Weights of a small transformer language model.
Size: width 128, MLP 512 GeGLU, vocabulary 8192.
Each number is 500 + 40 x the weight over its row's rms, rounded and kept within 0 to 999. Layers, rows and columns count from 0. Numbers have three digits each. The size before them is the row's rms in percent of the matrix's.

# down: layer 15 MLP down (transposed), 512x128, rms 0.234, rows 234-268, columns 0-127
# gate: layer 15 MLP gate, 512x128, rms 0.255, rows 235-269, columns 0-127
# up: layer 15 MLP up, 512x128, rms 0.275, rows 235-269, columns 0-127
down234 106:492510503475460481526428500492481497488510541421495469495507558518486549505556522501430476457564531510488473471446468509452494410448529507577525580526457480380504586510470466398563503501537483519483519545516458515517484502504508486560461460543509420523468516546506523540519494492494444558537515523473454476483543493578471520600498586526508495535446444465453538563476504457487488473533
gate235 096:601516537513574475437491519520522434425442511476554448516479471534521464511430502480524446391469432529479538524543475564422474430523513488452588485510509525464464505503525472476594440464523551490477524502492529513568516493510509491461504496466560491433510508511570524499522485551511459557428546516540532500537529479498560451545526532466476498530533475487514487484449478482433504487588
up235 092:551453479495493468474498464563519515511477475472595476509445561542507513502567514456437486510475473455510541441504541542491486432445476503428545506581448497589471544476476541546522553466528410529473585499513485535511427478520492457500534506474476455447487532524426561542539413461421494483520511565499502514493493447442505467526434481486462556544514473522528429508515526493479441514548
down235 095:437549458549463479547483551400532442510510499501450512475514507434480517394514538512567513464505492516529490518462474420567508562522460513524474505520532508447535508541499523504529558516474550520561500505545527465522449517403501541462505487501509491462503600526495444482509503473543574445570438496511493516540501458450447484500497459547562505508592530556460507507526530510541548542405
gate236 102:482427515516552477467548483506477519562509557498497547471468503524515526443485549508526478494501530476496527518488501529481504529481558469559440487622434582452472521524491559451527573557472500554534493501515469503503574529490487509456502430495468483500476493474481578535517472470577556537537467487482521546395504487610479514510409475529553494428484548573488487540521559476501450538468
up236 104:455427527501504482488494595616504452462464525406435591520494523449496510495500514536507463535541472539485418500524519482452509440523456516490535516534503453495621516555492508567421471472514537520477479509469512506523520506516467540529468537515548527508472497525495555525550494505455518523541468476551514456542477461550523540506454551513494495510452582413451474508522517456440477513596
down236 110:493497501466462474478476528497486563505531470555567422570520502518481486488386488475494458472419502490466441485456537475475542566480494465484518497450444492481474486443468572509508513564479499450461515516509477474568442535538496498503534449509465438488512472461509519408414467468504444557471565494475470517524524505488457504528455418504550467421446442434565545470478549508513590519515
gate237 092:500544546459478435452524497468439500520464523515508536422417488486522523518510543506458508432467499469485519481571533441551486398496468513448491453487485508567488497524436507482464446479500446493456415486472555442508565522496464527453480535493472501479491557461530489425560451565566551526546503544472426525463513492523491507563485460462404516460518447557560539511547467435505528496475
up237 107:499539497460455451469491504509427522540464459545469497479526465419543460522497550528530568499489522480525506492536492438510534545462541510488441575531498466522441448462435493514470522489436495542489488513429529406496548473457566521483491492537436426554405545450453547452524515507493502584474462460488508497497542430469551571573420534478466546484533473511547525429495507508534518527472
down237 100:539439507454505448550524491461541515482485463515532538473491512502535491559573481564502507434465530451537468490574530505546547519526495534515478502529495549541535526522553482494466464431506494471479452614540533378547517449423537495520550457532480477531484553525514468467511535474552475490469471565526472429546550529432521585572553516513524511469583518460521518494496510420477502531539
gate238 095:477503479504582537477479531563434531557500558513539537461511520617430472502455608503503499485515505489516539433547512520507445468502451499491505474532542473527486428562528501493473582495513476527477496503481438530444510503483573517520495533524520610469522517496533532520526599490478527494503515487533489420550559525565501517496498494370493505533463513497519580477463475490489440498546
up238 103:533497491526504498510483509520480483589562454462552424552522470543557553480535547421469506543483558482467488496516485529466492423451514453463444453504459540492491484463508526442506576442517461542459545475529490537400514460528540540508541491471416463470491497482406421537521510545511468451485431510486555492521530558536460443519431538510519537478405539546524478521466476509507446525516
down238 099:554504516514470495557516559487539481493524486587487485502489460507405461557539442573530463516503432549522507574570483533534501541488528533568542591513540496504476562485500516524434494456517502506499489525460491494521507441460459489520432486472564499510480507495558456458484553538476529499577478444461546486424527494496523511533481508467504411470628493452514518420561488485501425484489
gate239 105:524555514424491510447532466460523528526557459531478493483548537451571516460526544501495456484521465487530560494404526505468462464487422507477391510458454481516403510456536484443503509512504409532509639492522511475510478513498534535537428449522469505461501496495481504548447510541554519555457519538473536524552517610488497511526471471440491474534571490485493487481480505510525458453448
up239 102:486484561519525453484505458558476545504541488513443503555462433535563433516558513540446360483471444460463505483483501535520459489431484466514488528503504441578600479463439454484453463512458514485518438474453504517447541544550454486532543548479515479483521454475452565484543494505430515534437499472447518454543539450452492501428487504462547488503549502498444524515546561494520539494470
down239 096:494473429454457482495506469424553474501544538529438509512536546515546526544541463462457475494506520565517553507409515496540559496502479495486542497510514530403531560533519474511497566495495515476478575496514501467544546565518512566483507472470480501527511459598552452532444450546446490483507476503498513582449453493518502549514442451516480564497430569500566487470470490373480561512503
gate240 103:486467530461595513449437472477491530477467579420581493557484539488517490518440511518557518564419524499511538474534530474556547508461635515492552451494517519496498537450462454511481449498447518522505522516502452534477513509551516452533480566507478568529597530545494540508486467451491467471512546430461522484467487505491425503456506460467426460522517579515479572511517453498536500524508
up240 113:502474547478448479501530559583447561509547550596523473502547527603514488516515472472455389546491530481505574523494491463449499475435507475463523498487494509538551550482483502553546591462495431524455484494518458517493490493489477535443542510490477515421477550486483498508533462490518463521437516482573511484534473526570516476463548548580496420521434522505517545557506538539575540496537
down240 115:521505478516499485426485491477492473463529443536461586555559522459531523496460511528469502556560528488470436449484446486462488493484424541500521579439516450470446446483467516482489507519572481491487472491464568555570500477457534577535513515461558500434513542461455500539475514573442487449511520556458433498491490538507493518477491586443532418455479480484455423482562575443500477511470
gate241 105:507475465521476526485471510446465475461447458539453494469488495548515510497557577406469542476547578480467517457541557478564494489452551506474509508557496530479468506593490550490532424471436547510511485483518507484445507606564534511463535468564544469585499487498490442529496511472513561479434524493489446576525504534492497529520402458500483440544514489536498537453557555507521453570498
up241 110:476487451474497506499559511563455548574477479580537374531588502572491471501441438549468516531480481483430507488514528486527475495541472520473505471518503564470476507476479544484467514468563501483450498538540515447446516585517432492569481509502494484496505462489425490500543466493527486540557507529469600542461515509579552551448523500522546485548516434510420519475482520494460478432550
down241 112:458496541528558509552550553464532502438523488513509475451529454430579449520482501508459575529478459539464543480457469492544465447504503538598528556501502447579521518493467488536491486528511513521499524567495491615547444438503498516503546527474455486435481544543504492496532448581448486526510594475486549455483513495504511535475517516405524510512446527475535579510547534407524509525514
gate242 101:574571512406537541436521437517429484477475499522548566455445522522450542467467463485428447470553447523531505470426457449582508533457448431435517507492496486499483556447552468393467480488501473518489525532579509534506511513538527473570451549519490494419549486578489483529544497520521505530512536542524561554515505477443530496497517509559484509480471481530521455493522489510521465555508
up242 096:411526521485468449458421445509579541537492492517557456547505548437468481496586458435471591498426535462442491594512497556434550523521511475497478450519501522475485443464467546495517520477514451521506522474502495510512454495472438571470527511502571451450487527503500481524480484535581441522489566469428462446511492447546502433538509506559497493485486554490446517516474524511446493460555
down242 100:501418450543490436534513483463515514477480566522448442520515468475521452477541581553509566471507580533494456492602491538525434488501526528467469532454528453569490502513515492495512490564504470500486514446509484565544459542516481508500505446460517498560462512491505519465540553490465466512442463449524454393502498558501512474492499528478494513454467547454466619478470517473554572447597
gate243 105:520456570496564452486550486521536498538428422458488504472520480470479613451502483516450548534502453549499523463529486490456460626488518415482560533494497487465478528483474529462505543485524492556465463434561507518542544540549535616517525518493491510492483527526470565465525551480526484451536478456536499432530489515478475568439505469494456427486468506518546554479493497544449537453544
up243 117:487494549458522479490512582450488492491532519487528498524469479536470436527458572528531518537530457486514519512544502533464506553485490534526508532475539525506540470536480448502484402445539428517420428526426528482445565502491486484514466512508445549527527505460560520486487532519486511472475535505509496458507376540505544415469536375518439502462518514449514468557471511434515516603442
down243 113:600465457539569509469468545499445505545532500446471577499530483430501487599469542494494454460537493541535550503451536440535536468507469628501509507538503539500469556490527489480506505473506539537533534501485483460555469515505613501481494479469482528505494496501509419563460530479443471492508491461424514404523472513484484502496442493488447480604507482538509517454449550463514509490426
gate244 100:513525475507474513438520501476509473490517537559567521488570520506509497474507515483579567465519444511567514572520479484455510497440453528533612474483562415524524518529566514430535471449495433470532489533454403512543457508500434505528497488464489501467478424499444460513507442487495575531469549434424508483474435513521482493514440453525442493485501565471547516531489459456530423466517
up244 106:530540524487485494509502498430505534548468563516485492566503514501545517452439405542516517525504480424576503522528530540460500461529497495506518521512538505534463596448589521508516418446425494439542561498483493518498499509505529393429524564470517464460526438488493441489531449490528446494529513472465448514446463462503534567508454444495552507520604497513566490491481480417503483490485
down244 101:500482490554529545498492483508540535463481479511483572567479480582484455515545518548520489495545509462376455491459483409536483569481467523530473476439465448477539530554492505549597509527515443482473490439577461426448453513563508492452462548537471494564501489490488571467460506480518575461461542460437516523508498517465517491496482579544538471489416492503490504445521476479489462467435
gate245 108:483506508465517499496539490419501532539502508475488579485469522525433526497541496448458440529558464476553481551447457474500524505450514501496565583484447558524510537531547450513575492532547511485468479486537534481445446531488535444450438505348546584465558503443509484537573456483498505499499512451502437515510549450534485494521428531502499547534550476491500482435499554535469430502498
up245 112:477545501539458480550462478508455498454521475514385503462523458400514468580512459515483492491482533561428503520521568565540546423509493510500450615463466488545496469481531497436487521519542496501533505551508473514466445531442538456500444459515466464503520495428514454521440531536453489471526530443474465503537477488567500527491505564551562474410459542487457474462483533494430544482529
down245 098:528490468522535455490461489498570475501447541451498466564545426463577497556497547480490561509471496510524568516610443529451529510486459530473496452484565536523440497525551599478428480448449493496479501447537449523449538499426434479584471534489501490522488480550530511518507524585499458593547521551499524453519501481488483484527449535524498482502519492620497506520545516485476502478529
gate246 105:517487514545487505492538531477589454554515465585494510461511563565488558493408504473571481479546534448528497601535465515531482493525541435516520427518506563514513519463564507573533512566480490458489578526422494464476493493529508472518494498488557500516573488496504496498478470535558568486537482506526438534524512480462498488510528514499522371442460456458452503512531453530506413443499
up246 099:441431482436498561481500527483478567504507475523543494518515521485524552417453468489487494480430561502573448485491498454491489610559518516550515469492540454531447516487517472449452463514478559453526505605451544542494477517523511479509576544554479534461511492491551486500555514473560477555524464510555561579472500498520397461487511513521436516512501435446514476488471437480572511535459
down246 104:537412453491528460454497513530540566512453451524500499556438547551462512501490551440554470478466512470537508522469547438549524549444489459516500529457518471556516533479464471479507497502518510459497509526538518451510505480498501518461514447567487514471456455442395545510429538566476468478557445512525474561448518492527529453530512557574523519501406447472487512539443464458495432410573
gate247 100:515457442472492509458496463527479487542530508537506448452490551469537528494532481461481500511501419588477431494542534522575483529542498483522537494487473522568390560486496554557522532465542498515488471490559536461474449556521477532550437474473481553437518529384489463555410549483516491472601494514452484500536511498576437485515408511552476504485503542464551529499500487490525531457516
up247 091:508448466505515508440490463484455520496508523462509429476556439517499496485483532504435437454519464491457449516510535483470477501457520474449554527428505490404422496468505450584421550559530542508511481609441523487513524525508513459516448452547480451468551527482513499447519433517458454518464449469525515489523519517441508455464457471431516484499527430549519498417507446544522470598522
down247 094:466534535508463564471464550479502536536467492463444511539500457466470494480504494497527553435453453518530528465524518541537457449454598481491363462545424468508465505507514566482501498449558465534465529407544531442481468486530505521499523479445490573531511502470485492552478567476525516527504497436473474462551533476489453548501498499572472526537463440508387533574543515462552485501475
gate248 101:472445495533535466557503472470514490470520522547554551472506486397481501441522510434442507515444508446520501453449489475511525498495515512521482585512492461514495497502502523508532576536441523521452470581507527497452547466520534545477447504475523440576502508432571542476467570473533591561521500503419448559531606513469461544487473493553431530464492567508470471526498501512527430545465
up248 106:494444536490546515455467513525473503420459479436490541511480492557476501494568474521525517503524463537426559470553516473515513593496551528484501473436420573495508425426495467534495561477486510461438507468528502588513487539567499561498576483575450494470467522535507502449485478513545485483564431512546492425483535464506488489602489558506525477506451506502488533482536493442488545424551
down248 100:436487561545474553524496496514543555533535599420489498540501525486463485426511494463540497444517379477536496524494528477519502461479452458488469592454554536501472477525528508453442505524517542534534441464540498479422521539557485511531483505504490576449553495490553470406524510523472514465450502523471540546502526498567429496500462508476484577505562513547525507491490420489443521511579
gate249 101:513549421481487484519498483518456512548521525547483469583429564440434501441514559411513443533497520507502514462494500507529405499544511487497399547477510489487512457548459479415514513575562422503511523466506471450470560418526443523483560491508459451509462527547489510533531513469467530513525448501520507500485533509501525466490438528463490453540517598419522434553492497496477492560485
up249 100:443450494458491551459508534535501449505458485514481567495447464526536481493445426478509509564437495493464541500531523476536502526513459522521473493547452479511536486536491478528540570564524487471552575432559505451531481566557543493604528566525453458506494478509497532527519441446484499473526451529519452440548517558461527511619493511544504466501569462444542510520452505467433417496445
down249 101:422552470472514505574463506507586500504524528533475506486435470510466465495484472490452469510472561491441566561477527595537428452541485499490475541484555454460504560627507507527482477506456477449467530425486475524495497538529462453510500470502472573547488570464501513557473476492506533479517455505508508500481562457590482535505435556406506495532536545489572564461507482556511516487515
gate250 111:529523536524493521486430437482510494549488596524501492497459477514487440447549487487452495507572438584519532493480478521496476486587528552506545538516445519474521554517567565483449478518523484485478559465432454537500520495571504425573554522551439441456522519471480522517543493386454565489480494504574473498490501505469526494463512454470517518546431506478520453478542544494444522583547
up250 110:504489517463489476492535455497471484518413396455538516424502506520529530437431476526554503507421546464572524482430535471494517464517555488474507465579485463466495455518471466511548426521493505518550486560528515499484502443431518528441512564474456471577479487472508537522572604493483456537485514549483488484471461451446517486536544540484505476533594486472481487575517508411467491535469
down250 111:496491509531497462501433488468486561493554613493493503545472499491497438456524484464408504477559439597474449551503437496460500450543480537530521561469459516481496522526487506449435507469496474542438525479461460539509499533631526410603496467497501469431520416501493513501513455494532529486503413482540449474549478471473494466525504503512445484547498540526511564507511487485486515536557
gate251 109:566517543532447530502552427483580594498547506537449459571474474511473465409480503458516475462447448495411493469444514424450443556484498503533571507477456518532518498490568503447542540455433480513467394469502508496502578513552501442512528530483479504492516514596527493538468480538512520479475482521464497508468484504447514512496428545484546541496486468497523421507476523512541455520561
up251 110:541495463466479550443443479534542464505496510491588574515527415508529482505473511494482492459489508590469462495504477476537485493535489454471443581459475465496557477551518475468472504423492440475504500476502508501496568492503450533483444499426542506478502462517516471442503564475593553503448545612445560503509501575541490473472457488406483497515568485438492539491437554520513477448551
down251 109:473485508502431539449469530411510443481510519443463493556449480534405505466490505468513433489495471516512494486480577469460475541485497505456600464473498561461569453509522546577464514507484427558513553403508513443504524529465382512507465530456498544502512477520522563487491419469490528497494461515516480430567508557526547548494532458518535532523470474513486526479473484411483454470518
gate252 101:571480518444509476518510498536384492509525463513554477451526479477512556560489538577504518492486492485472509521509553540521461452474515479505512460498498505485538467597473518511464494463523437494461482419467452536520547486531535557492492515564519528538516486557456495497511446549382491510429487433500498480506462464556477491576427449619551566576515540567529484516515486481513484536489
up252 090:554540580494494553476464519535479573485532507485589461553507529545541577453487557508551489567476540517487516512472487486540539451538440520485531479466487468519512419568469515464542507527515514504494524511433506504537561483480436456510537566493492458524524433504486457569508476496480527504510433532466454440554532475442566496486542431484500543500500531545508637483479450479561536431475
down252 100:530494522418506495517489519498534479467520467508464607483540436489440393485566448474539522474417512544490532524467547490474532459463457492427531496513489519490570546494514488569538477430479531509584494469543499479462483507504531433479399544498499531464513527522496450418533558502604480544472528529544500533417449453492483457495486551528498492487475490537478479496571492487443520480451
gate253 099:515604472587533533607537485545505480536481574534559463493481470529420467512494568459459474561457507481481503437506545416483408427481462524526499533519509526536516514508492413546435440452530521463508432474527466444521479494481500498434453531441501488525475480554459512527453517473443525531467414426512481530554462501479516551545447487524500492497472499495543538499518516511474494515528
up253 105:543563492530516465553578512516511578552539501465515528456514520518524541440451489385522498531550509479531489468464526533455488468565544544525449498465548497568533445568538474484491503537518547445548478486492463519516469523455609511468510496569503527489557511513553530448478435451453439508522471496528559513484486521465564488532498509472558407400447540534468508488508510535532521555522
down253 108:534494506480467508501457411470527508468500538486459421475466501520511440499571473482504483448509511486489478433538429451508476551516467488467536517507586492580498522518458465519524522463544489430574517480536499493448502451424548515476451507497569420550457485528528459536460481478522520551568453426472520426475573511466476533535489517524398462494419464564493494530462505526444455518557
gate254 105:582468530502540492497519497486508514467498465476524511517510556527506490553504511545435465482528438474444554406521455512597517489473476581575550537432568478510450491488474528421514508456544519495437465426469537499493492497478452443489434486558487512513505563431505427562573501515460410492565471542438481492478481495560481563521488535533558549476531481511485487490492567504492557509499
up254 096:488533526509529447531398467541529506461489509462523466485509490449530489497538530540489561446556477514520510544484568469488446529443507418420483492456494550484432469490483535521521496447531484487567625598505500444593525503494520498497539516504498495474495454518494513474519470524573512539422481513496507601481451521482465474458516479510475497547500493511527503412428537438508511398516
down254 081:510421471492569527507481469479513500469494506497560515463509508539472500519480444483518474489488478559470504458488418511500374484486477510519502467522536503425502480520489464475493485518449505542491414500550546472489430499667519502445481441522494565479462503539513519555521471513526512381507439480505458468503492480559452508573467476529486561454442487448495582518461522524519547529531
gate255 107:447511522529520546456496472438520412600425533525579469495512530477502446544498497536595489415492498476459423500575458424548464520494464500539539539461501490554500505514495492534545474506515561471515530477488501503492449520482484512488547564478515532445484527463512582472501445412491519504451548416443464534534541566509508534493486540547444477486530510472491468488548519536517480426569
up255 108:481565516393448546473459485504473529492501416484560427551501427481455530472497416498437453461509558502425576479492494536484544563460486535464550555439500564407482408497488497580508512554419488436475517478555507552497483511538538481469439447478499507480506549482478513509520521493517499530462509505479531497486485506534428441557537516498456503487518491484537491536449523558495524490453
down255 115:527565542486583452569451507507444540525553505568564510523466465530490481435454526527500467485469497456437475503472540439453567490515505412506490539482466440497541539573470478550577445477490518513523557490498506487499460398529459505453517578522478463521570506502511594593475485540504509517540546514571555538524527526485525544544508476471474534514485499534448530487505492499516485587464
gate256 100:502520482513493459481466558533516550504516535531503559498473563432459535497479552451448463564437467479496514530553528499528475474439593483464496525507507515490566524484568527539495548502523488618496526539500566523510537565429501470488482546463433434480488482453515460491480506514416521454388552445528494545516460496496497451452542528596495573525529485468499456477553493539478549525479
up256 099:432556520466486508540488512495485541537418462445465483475473482474527534429466546514414564453399519483457516471487549407558522500482476568509446487484570439566404502518530465516528510410483496438556473474496525507504465514534597448544566454529519523431537508526445512470476494447495463504512502496565509552485502518477510436500491485504434479523424510478496482478491525458479526512518
down256 094:472483482497480488483439539451518452559538471540514477497471516534503480503495458489441464544505486542493435547438559548501440559537510416513492568485447500459493505455520576541476536545555506554440540526512562506568449497587476498460473449505479463522520524469477527428504483517486517500458581501455573570520496434469461464503439428490523526438456448417467455431501503512502487466440
gate257 098:520487576511565464491425495542498507452483497436544422604441465426566512490472478521499446485468446492481501524486580532515473491451486455464405502471529454484536532531519489528441464546508499527483501552461440566455429523448521524461508477493534541421478488535478463474496506504488481506528452507483503515494456440496507492463438526504435517564497406476538510452607532518470469549529
up257 098:440514401515509483493431539516473421569446585560490440485543454585520485427509546518540451497454505488483539445496548472496543490466488471512406526481488523537551525419517522533523520523523483489457568487521544550473485438502505513479460524517499470418436444503536472509514485492577554491448573488530555501467534503503516543501545487492418474521548535503501537530535513461549435460467
down257 099:469491516542530558493478471512539506510516505554524466519517552537506521564541561494487482442472517541462550470465397470486480486554482406499540543534479542599498531545511431462445536541480549529537487491571502516538416536442550504507541447619557517487499469542467498518510463481466573484461516448493479518478468505507538484443450437510523522476517420513515523558533511555523552518427
gate258 099:486505472530497500523544481490495529458523459544492468529537564508462543467409469610550422506465488500456547508491470503495469493476532469475447518418491490498478505570446520537438492522566560497489528532545484497549479551439411526462488458519472455433506431543468443538424532508456489449515530578514522473490512461562500537487508526510514396549489522542476498502432425453496499496424
up258 096:595523532587490445547556532484525435469453562521554514513515464525413528498446475549542504421457489502526493554487446474533472519507569497567480471520539549564466533477426533485553570578517509523493503482508479569476524520432480546532484444497544579507564483523521524477511485531471532471447548502506523444495550562477448507494532561476510504503492490488459510489505465559596497430507
down258 095:523536467495478520468551438463532509513554457518455466464515495473559475467561541534509513493462495496511462479445502481521533476520474470496546446532424498451553481484426496530416567515489517490491480570493545453514432455417470435391485530514478425454510539540495385446472520508428468423541475485494490491447499426458564518463531448566489499504557517526481516507540434505498523484488
gate259 105:492520502578522513499491497518516508576438490473523480522518415370449520498458483496455489554483496470479476513502497481531516514474567508532525481498506529580461448480504469490500497492553531492485539475506453445437541463518509475560566513472510497432558501505536486458451501503453468523542560503397556437570479483460405487513469500501429481538425610461498571538508512434505520481536
up259 098:496520524527480545497485431461505500512475513492518534453549542593577476513507467511534554506454585518531433541488419498462545508539402446502552473467422469453500468583395497565527510482455498485539545498495453491501509472483441480513540522455509485548487512470440544480516481467444504586543445465440511484553458474556588474470522477482459515499517519517538446499468502536515500418518
down259 100:488507519542484513554535540529539506510490525447548551460434498487541471549532503478584516498545441534474456507509591480502546459495475524511478491526491545505486513541520429468477480462542588518487520521506525479507416497492575491514421550472465546496484609568576488429580483462560537405452524462499538477489571506457461476493448431498528537485564539516474518481488478436483483453514
gate260 096:575573558448539433509535466475491521499512497465444443463490474502498459435501479560509464526454497484465539516502522431515486535526541457500421517492499516516486526488500545572533492536475439550420475501528514520458553596515468471441479491490488551588506474495511420445557538478538509459482573444486457441487493467434521526515552541504555484521573492483440507478543528499577596492488
up260 096:521444497488589418477545492477463494469461486553474468556517556513522577497453529481588547454484522467526512530554444464565508498532530512462556461497436432608489455490517452466554504504428477549556555510443469480573508516523513603522434465521498478538474497547556551568420518481523486485498482487497553493495526468429546518460516479505515518528535484520553518472520512477472540550505
down260 098:507530494515529453481528423468479549546509480492604494511581571516519545500482489532476518498501401487461478538497503514474508491545504472564473518433595438485552404509556476502496495541527513421391582535530477479467498522423507496473481462447567536510476439515539517469520515426477470549525491474517511443488505557460476549503492450492482511474577548513463485516499562494518438475533
gate261 094:501475416530471505467505498503387477478422448507447478541557525514453498546437471484493512500537488449528513569525442529442450518513454469471529496456499442470479486477518455504584561516526538493514532534551489451627439514521474511471524504399520491449545500445498481450502529514508436443558471524545490527477419466420480491526451519494467445494487493484535411514549479514509485489516
up261 095:498503494502480469491495483418505538517534460550495463530509522472545592510507506500494537490563527420563581511523496446510527541498499531600411472480525527437516466540599502448513487580387555545451490489484476491482500465482517505440411518546451518443510421525538549503524521458499564488465534488447515510516542503519463550477486466489509484508474495539457504541484492445480474422422
down261 104:518511478501482543504544496500451464489472538498521472562551544515469512469474479535478500508468485552455488579466483573483447485458450477519443482473508431518457484492491455420448536424533493512505411450534553411525505498546543524479461479479467563419501440533460492506453475494506510500511454492560497533537434527497555479487457464561574457479489501457394462495547498470514449521627
gate262 091:525511462511546566495524584479480511557454502471473553576483476517512488429481536535593502529456513465502443442477491595511501470467574561546482533452485468462568520456442470397518486494498502513519577480519537551485464523428521434511466486507469510518561443442468468452552408467451512519543500518534522511432507510536487541448501508541475513497538505493493478471557488537443477465573
up262 082:552516530491546505453515474581543552565621508527531466470496491523512527503534566485475524508579472543398524451532542458483554489552550531510484517511526498511521472505519505456538525530559497424472462552502449511510479536502490489437508539490520500486426555429548490542422551497477501522592538472544473587495444558561521544503465467553587480518519514463531449496475517533502498471467
down262 091:493483538486465404514559562489451459451535497570490455537436478454507542481515424520496490554433466438455545441472486554438586556496440486515431514474484522493464563504533467472453495477527476479558471432443516517458506470478432531505471509464470462485465488452491501525582521469541531506466556539471472462562507502426478465550550508447483492531525508552513527528518458453539569476429
gate263 106:485489485588509531494461468511432424516554475599594494460509492499485510489449552508496521488480495475485485517480503491487503534493449469501495445465492508467579501517585491389580526525486498464566523496459562463490431487558529527463488497529471497438632466493524514480523566519515496544475459514551496525517560531496546540531446510498495516467496528463465470482510596490441581543459
up263 108:540500511462500515537481532535477504548506500521509582508523444564441471477548491477591417428486509577496518527454518539504467514553496536482573511494570461490439418463489504508511470449494440524483509465473499563550532512445451489448519374470470456521556460573520444499520467476504461472496485524462484558486497527559442462490548497441515484530601453488552474541532526501509547461477
down263 107:542500518548504509521576454521480589527491532462527476495479542531496500497477475574433523566502484503499553425468526485529536401542536483541503550558492527513477548449521494476588499536523571548493458486480554511517445534502510490433535536545463579485483457491481617507477435509452558510511522502514469534472514451463485495508535496587461524505433442495528515429505607452482495530483
gate264 104:532436467550457524519487502467468533490602475573457484489563484459468442501571509562532485540541448516515523484471522518479492537567502485467418435455540459560503498476525461466487527497523535485403526489532475519491558532526548564487501462493482599581498442510489465460449446495449476525533436488528504505493553454436515458477434504467429471528495526574537500528529522495496536593490
up264 107:512514506493438445490448480580456497410507539533523482551496407544433510512495505549534443515494530461562550584522492579471522566547503486493503456506463424518497468524514512573526455534493503549512569460499573487396476453502479463541505555430473577511489494484491524479507503512478528588557499540480522470575536483455525481465555494471445521476509547495516523437540522520470450471467
down264 106:539479518449529516516546470486599495470496493479521476516517535479462465542514447428428546567441435528518514498460541472555557535494508512504500525472503490450476584509461512546512517449415542475464498572494495523464521546503585560502520512498560449568481512514463460516467523504548512437443587595490528505512415497519519563516464546497513467568513455551465562484525434447524486516467
gate265 100:457507516472443495438509569505573573544574503517452520536458535469514480516538487479509470521499507503526435569441424562489473520561426469461489481500550382464537469453442515449483497453464518542487454538521475501408480437480489496443528537502506529477547419547561468464548515472490570522548453537492495482535569473483480484527510511459467443510468512448582516549495451505472516483494
up265 103:551534424500495513522419496448479479477474522484478553498504525554470447482508469440426449465441496540539489531503471487477533521582442497491531550488526500491433442497571527494475597560448515548464451483492463540458468514443446508500486541543498449439505507424538466534507515501513474468525561513575523510554617634505514533490503529540503481458517491547515536487522500479448531530476
down265 100:470538497462557456503483503498402436410406474518452432524487440471482512451463511479554532536505500544558519536485554507487501512449564515553434530496464577553465516554498464483469545571524535523486501469398534539564522521504486453569445480497509433481405471481451530486463492496514489482496553442486475493484514507463535534484487465523532507552548528582421466513535537523491469481487
gate266 103:449470498536545522503520484540501533444437492527489503517409532459601520482524543554482495519517463504507482519528481522540459507559485520521495481478467509486504492460462507439503494545548537529542487511536441431558438443540598501462462549511488486598442513514529487531406525513490615503394487521601512461498403464486468512503534519513545457485501577477524500510480459456506514483503
up266 106:465473495457544444561505495501498499471574513495454457521495570498468466501489542497523491594541454489516446467470508567458516571564511497530511444501444554465492431498480502460514473537471514459452506483498456506456535548495499527468565496592436539509548531437477465518460534519537441552433462485557488432512539517515474488426538572435461495507571410542429499466499485422530475486495
down266 116:495514529487510543516513536464543510536427508520466477479454548512538563509478535505420506474502462494451568519539502564526500527485519442469513480542547547559568462523473518489504503461506515534486440544539532444500503529573588510459456484414538415526490463554524496512471487416514604496528495431511387454544456474523488529510473496550492466485423520408494526529474495556479556461503
gate267 096:575525494489502500459510503477470448541515434469559439476434541487545537487553475496492541530528441418498568533453481425534563533432479497436488503525483420536546491487520525493446554501485493529471531433492475484458497453499434489526427557551507516470524519518525538419503521536527552504498546496514451480514481462522474530487493488521479467384502579565541456471445528487453550402503
up267 087:552562490513505523423545566472530433539538515468545483491507503598535536543499537463487406508500447459498470542458515532511492526516574521484455538536530476503505497570532529487482514519480524451549430574586523499425540461570611477504495491518548461509498473528530482519507509480451501522492409524475492532451535492518484495475474466492504537508431430504591454448582475469492483559501
down267 094:507503564492513515553480545440511413500514502511545534430449507570583542456464434485457559480498492476537519453551542470520521556365521431505531458416506478476520461452504456513426585512471492535480574491490473506520522480443471495484521472453513505487472522461523545506436442432533540559501496499513500509507512465473486554512527498507473443453488574458513449512512553466406507510484
gate268 094:511500502528548476548483496525525411548508492524497445549531477568463564487454468497482415518415614450539577564499530493547456536515494473462496469508491493468550507490549563458472517567467519451539507444509411529521500555459446498516529456530535528534490496501488524495556531531416504517481506461525541562491443547463557493534517493490559432527589493549495474527468546508453488547545
up268 093:522457515438498454526511473421509412535536549464497547547489532493440507514550504586552508535454413547434432501540516494535457529555537555493463464509575466420484511493435498518469543510537459425458485479488509478526531483487521569539506539434440481522486494526512478547542561439490447533490499397503524536460500509531475506469474539494494466459547555436497563530524542508495498427537
down268 099:446487466513476441479465436502419481477548508486443463533527467514515535560554500499529490449464500562478566546441483536522433525535498485544526505577427475567430521552505479501529523459520467473380502460464535529485437459466440476442548484567498466510525525514475506486470434532483558467470522551528460481540485559467529546473499492515472541514577511435535539484476448584486559514521
gate269 101:526531480460536511505531579491513499493453494459513528454501505499543556448471508487522522489527488506467469510443462503550479553516502507501554557459546476510455546451530579550432525487517531461520502489563489472516491562512469481475442466584462530502466517518519489503567476519563477453417481519578514489404432485477457475459625375523492466543498480485510509483507480412586513451503
up269 112:483481548483536475480482464533514472580501563492499504475516477519422436530499481532464494508504482529539490543559581518571439471493550518534451533523506493472503522550558513469515487508512534547523609438474502534523487544466484525476441460423472363507469503522507526486467579432538442494484549490504489562617477526531521502551522458460574499552466549488534460519486575509511465505504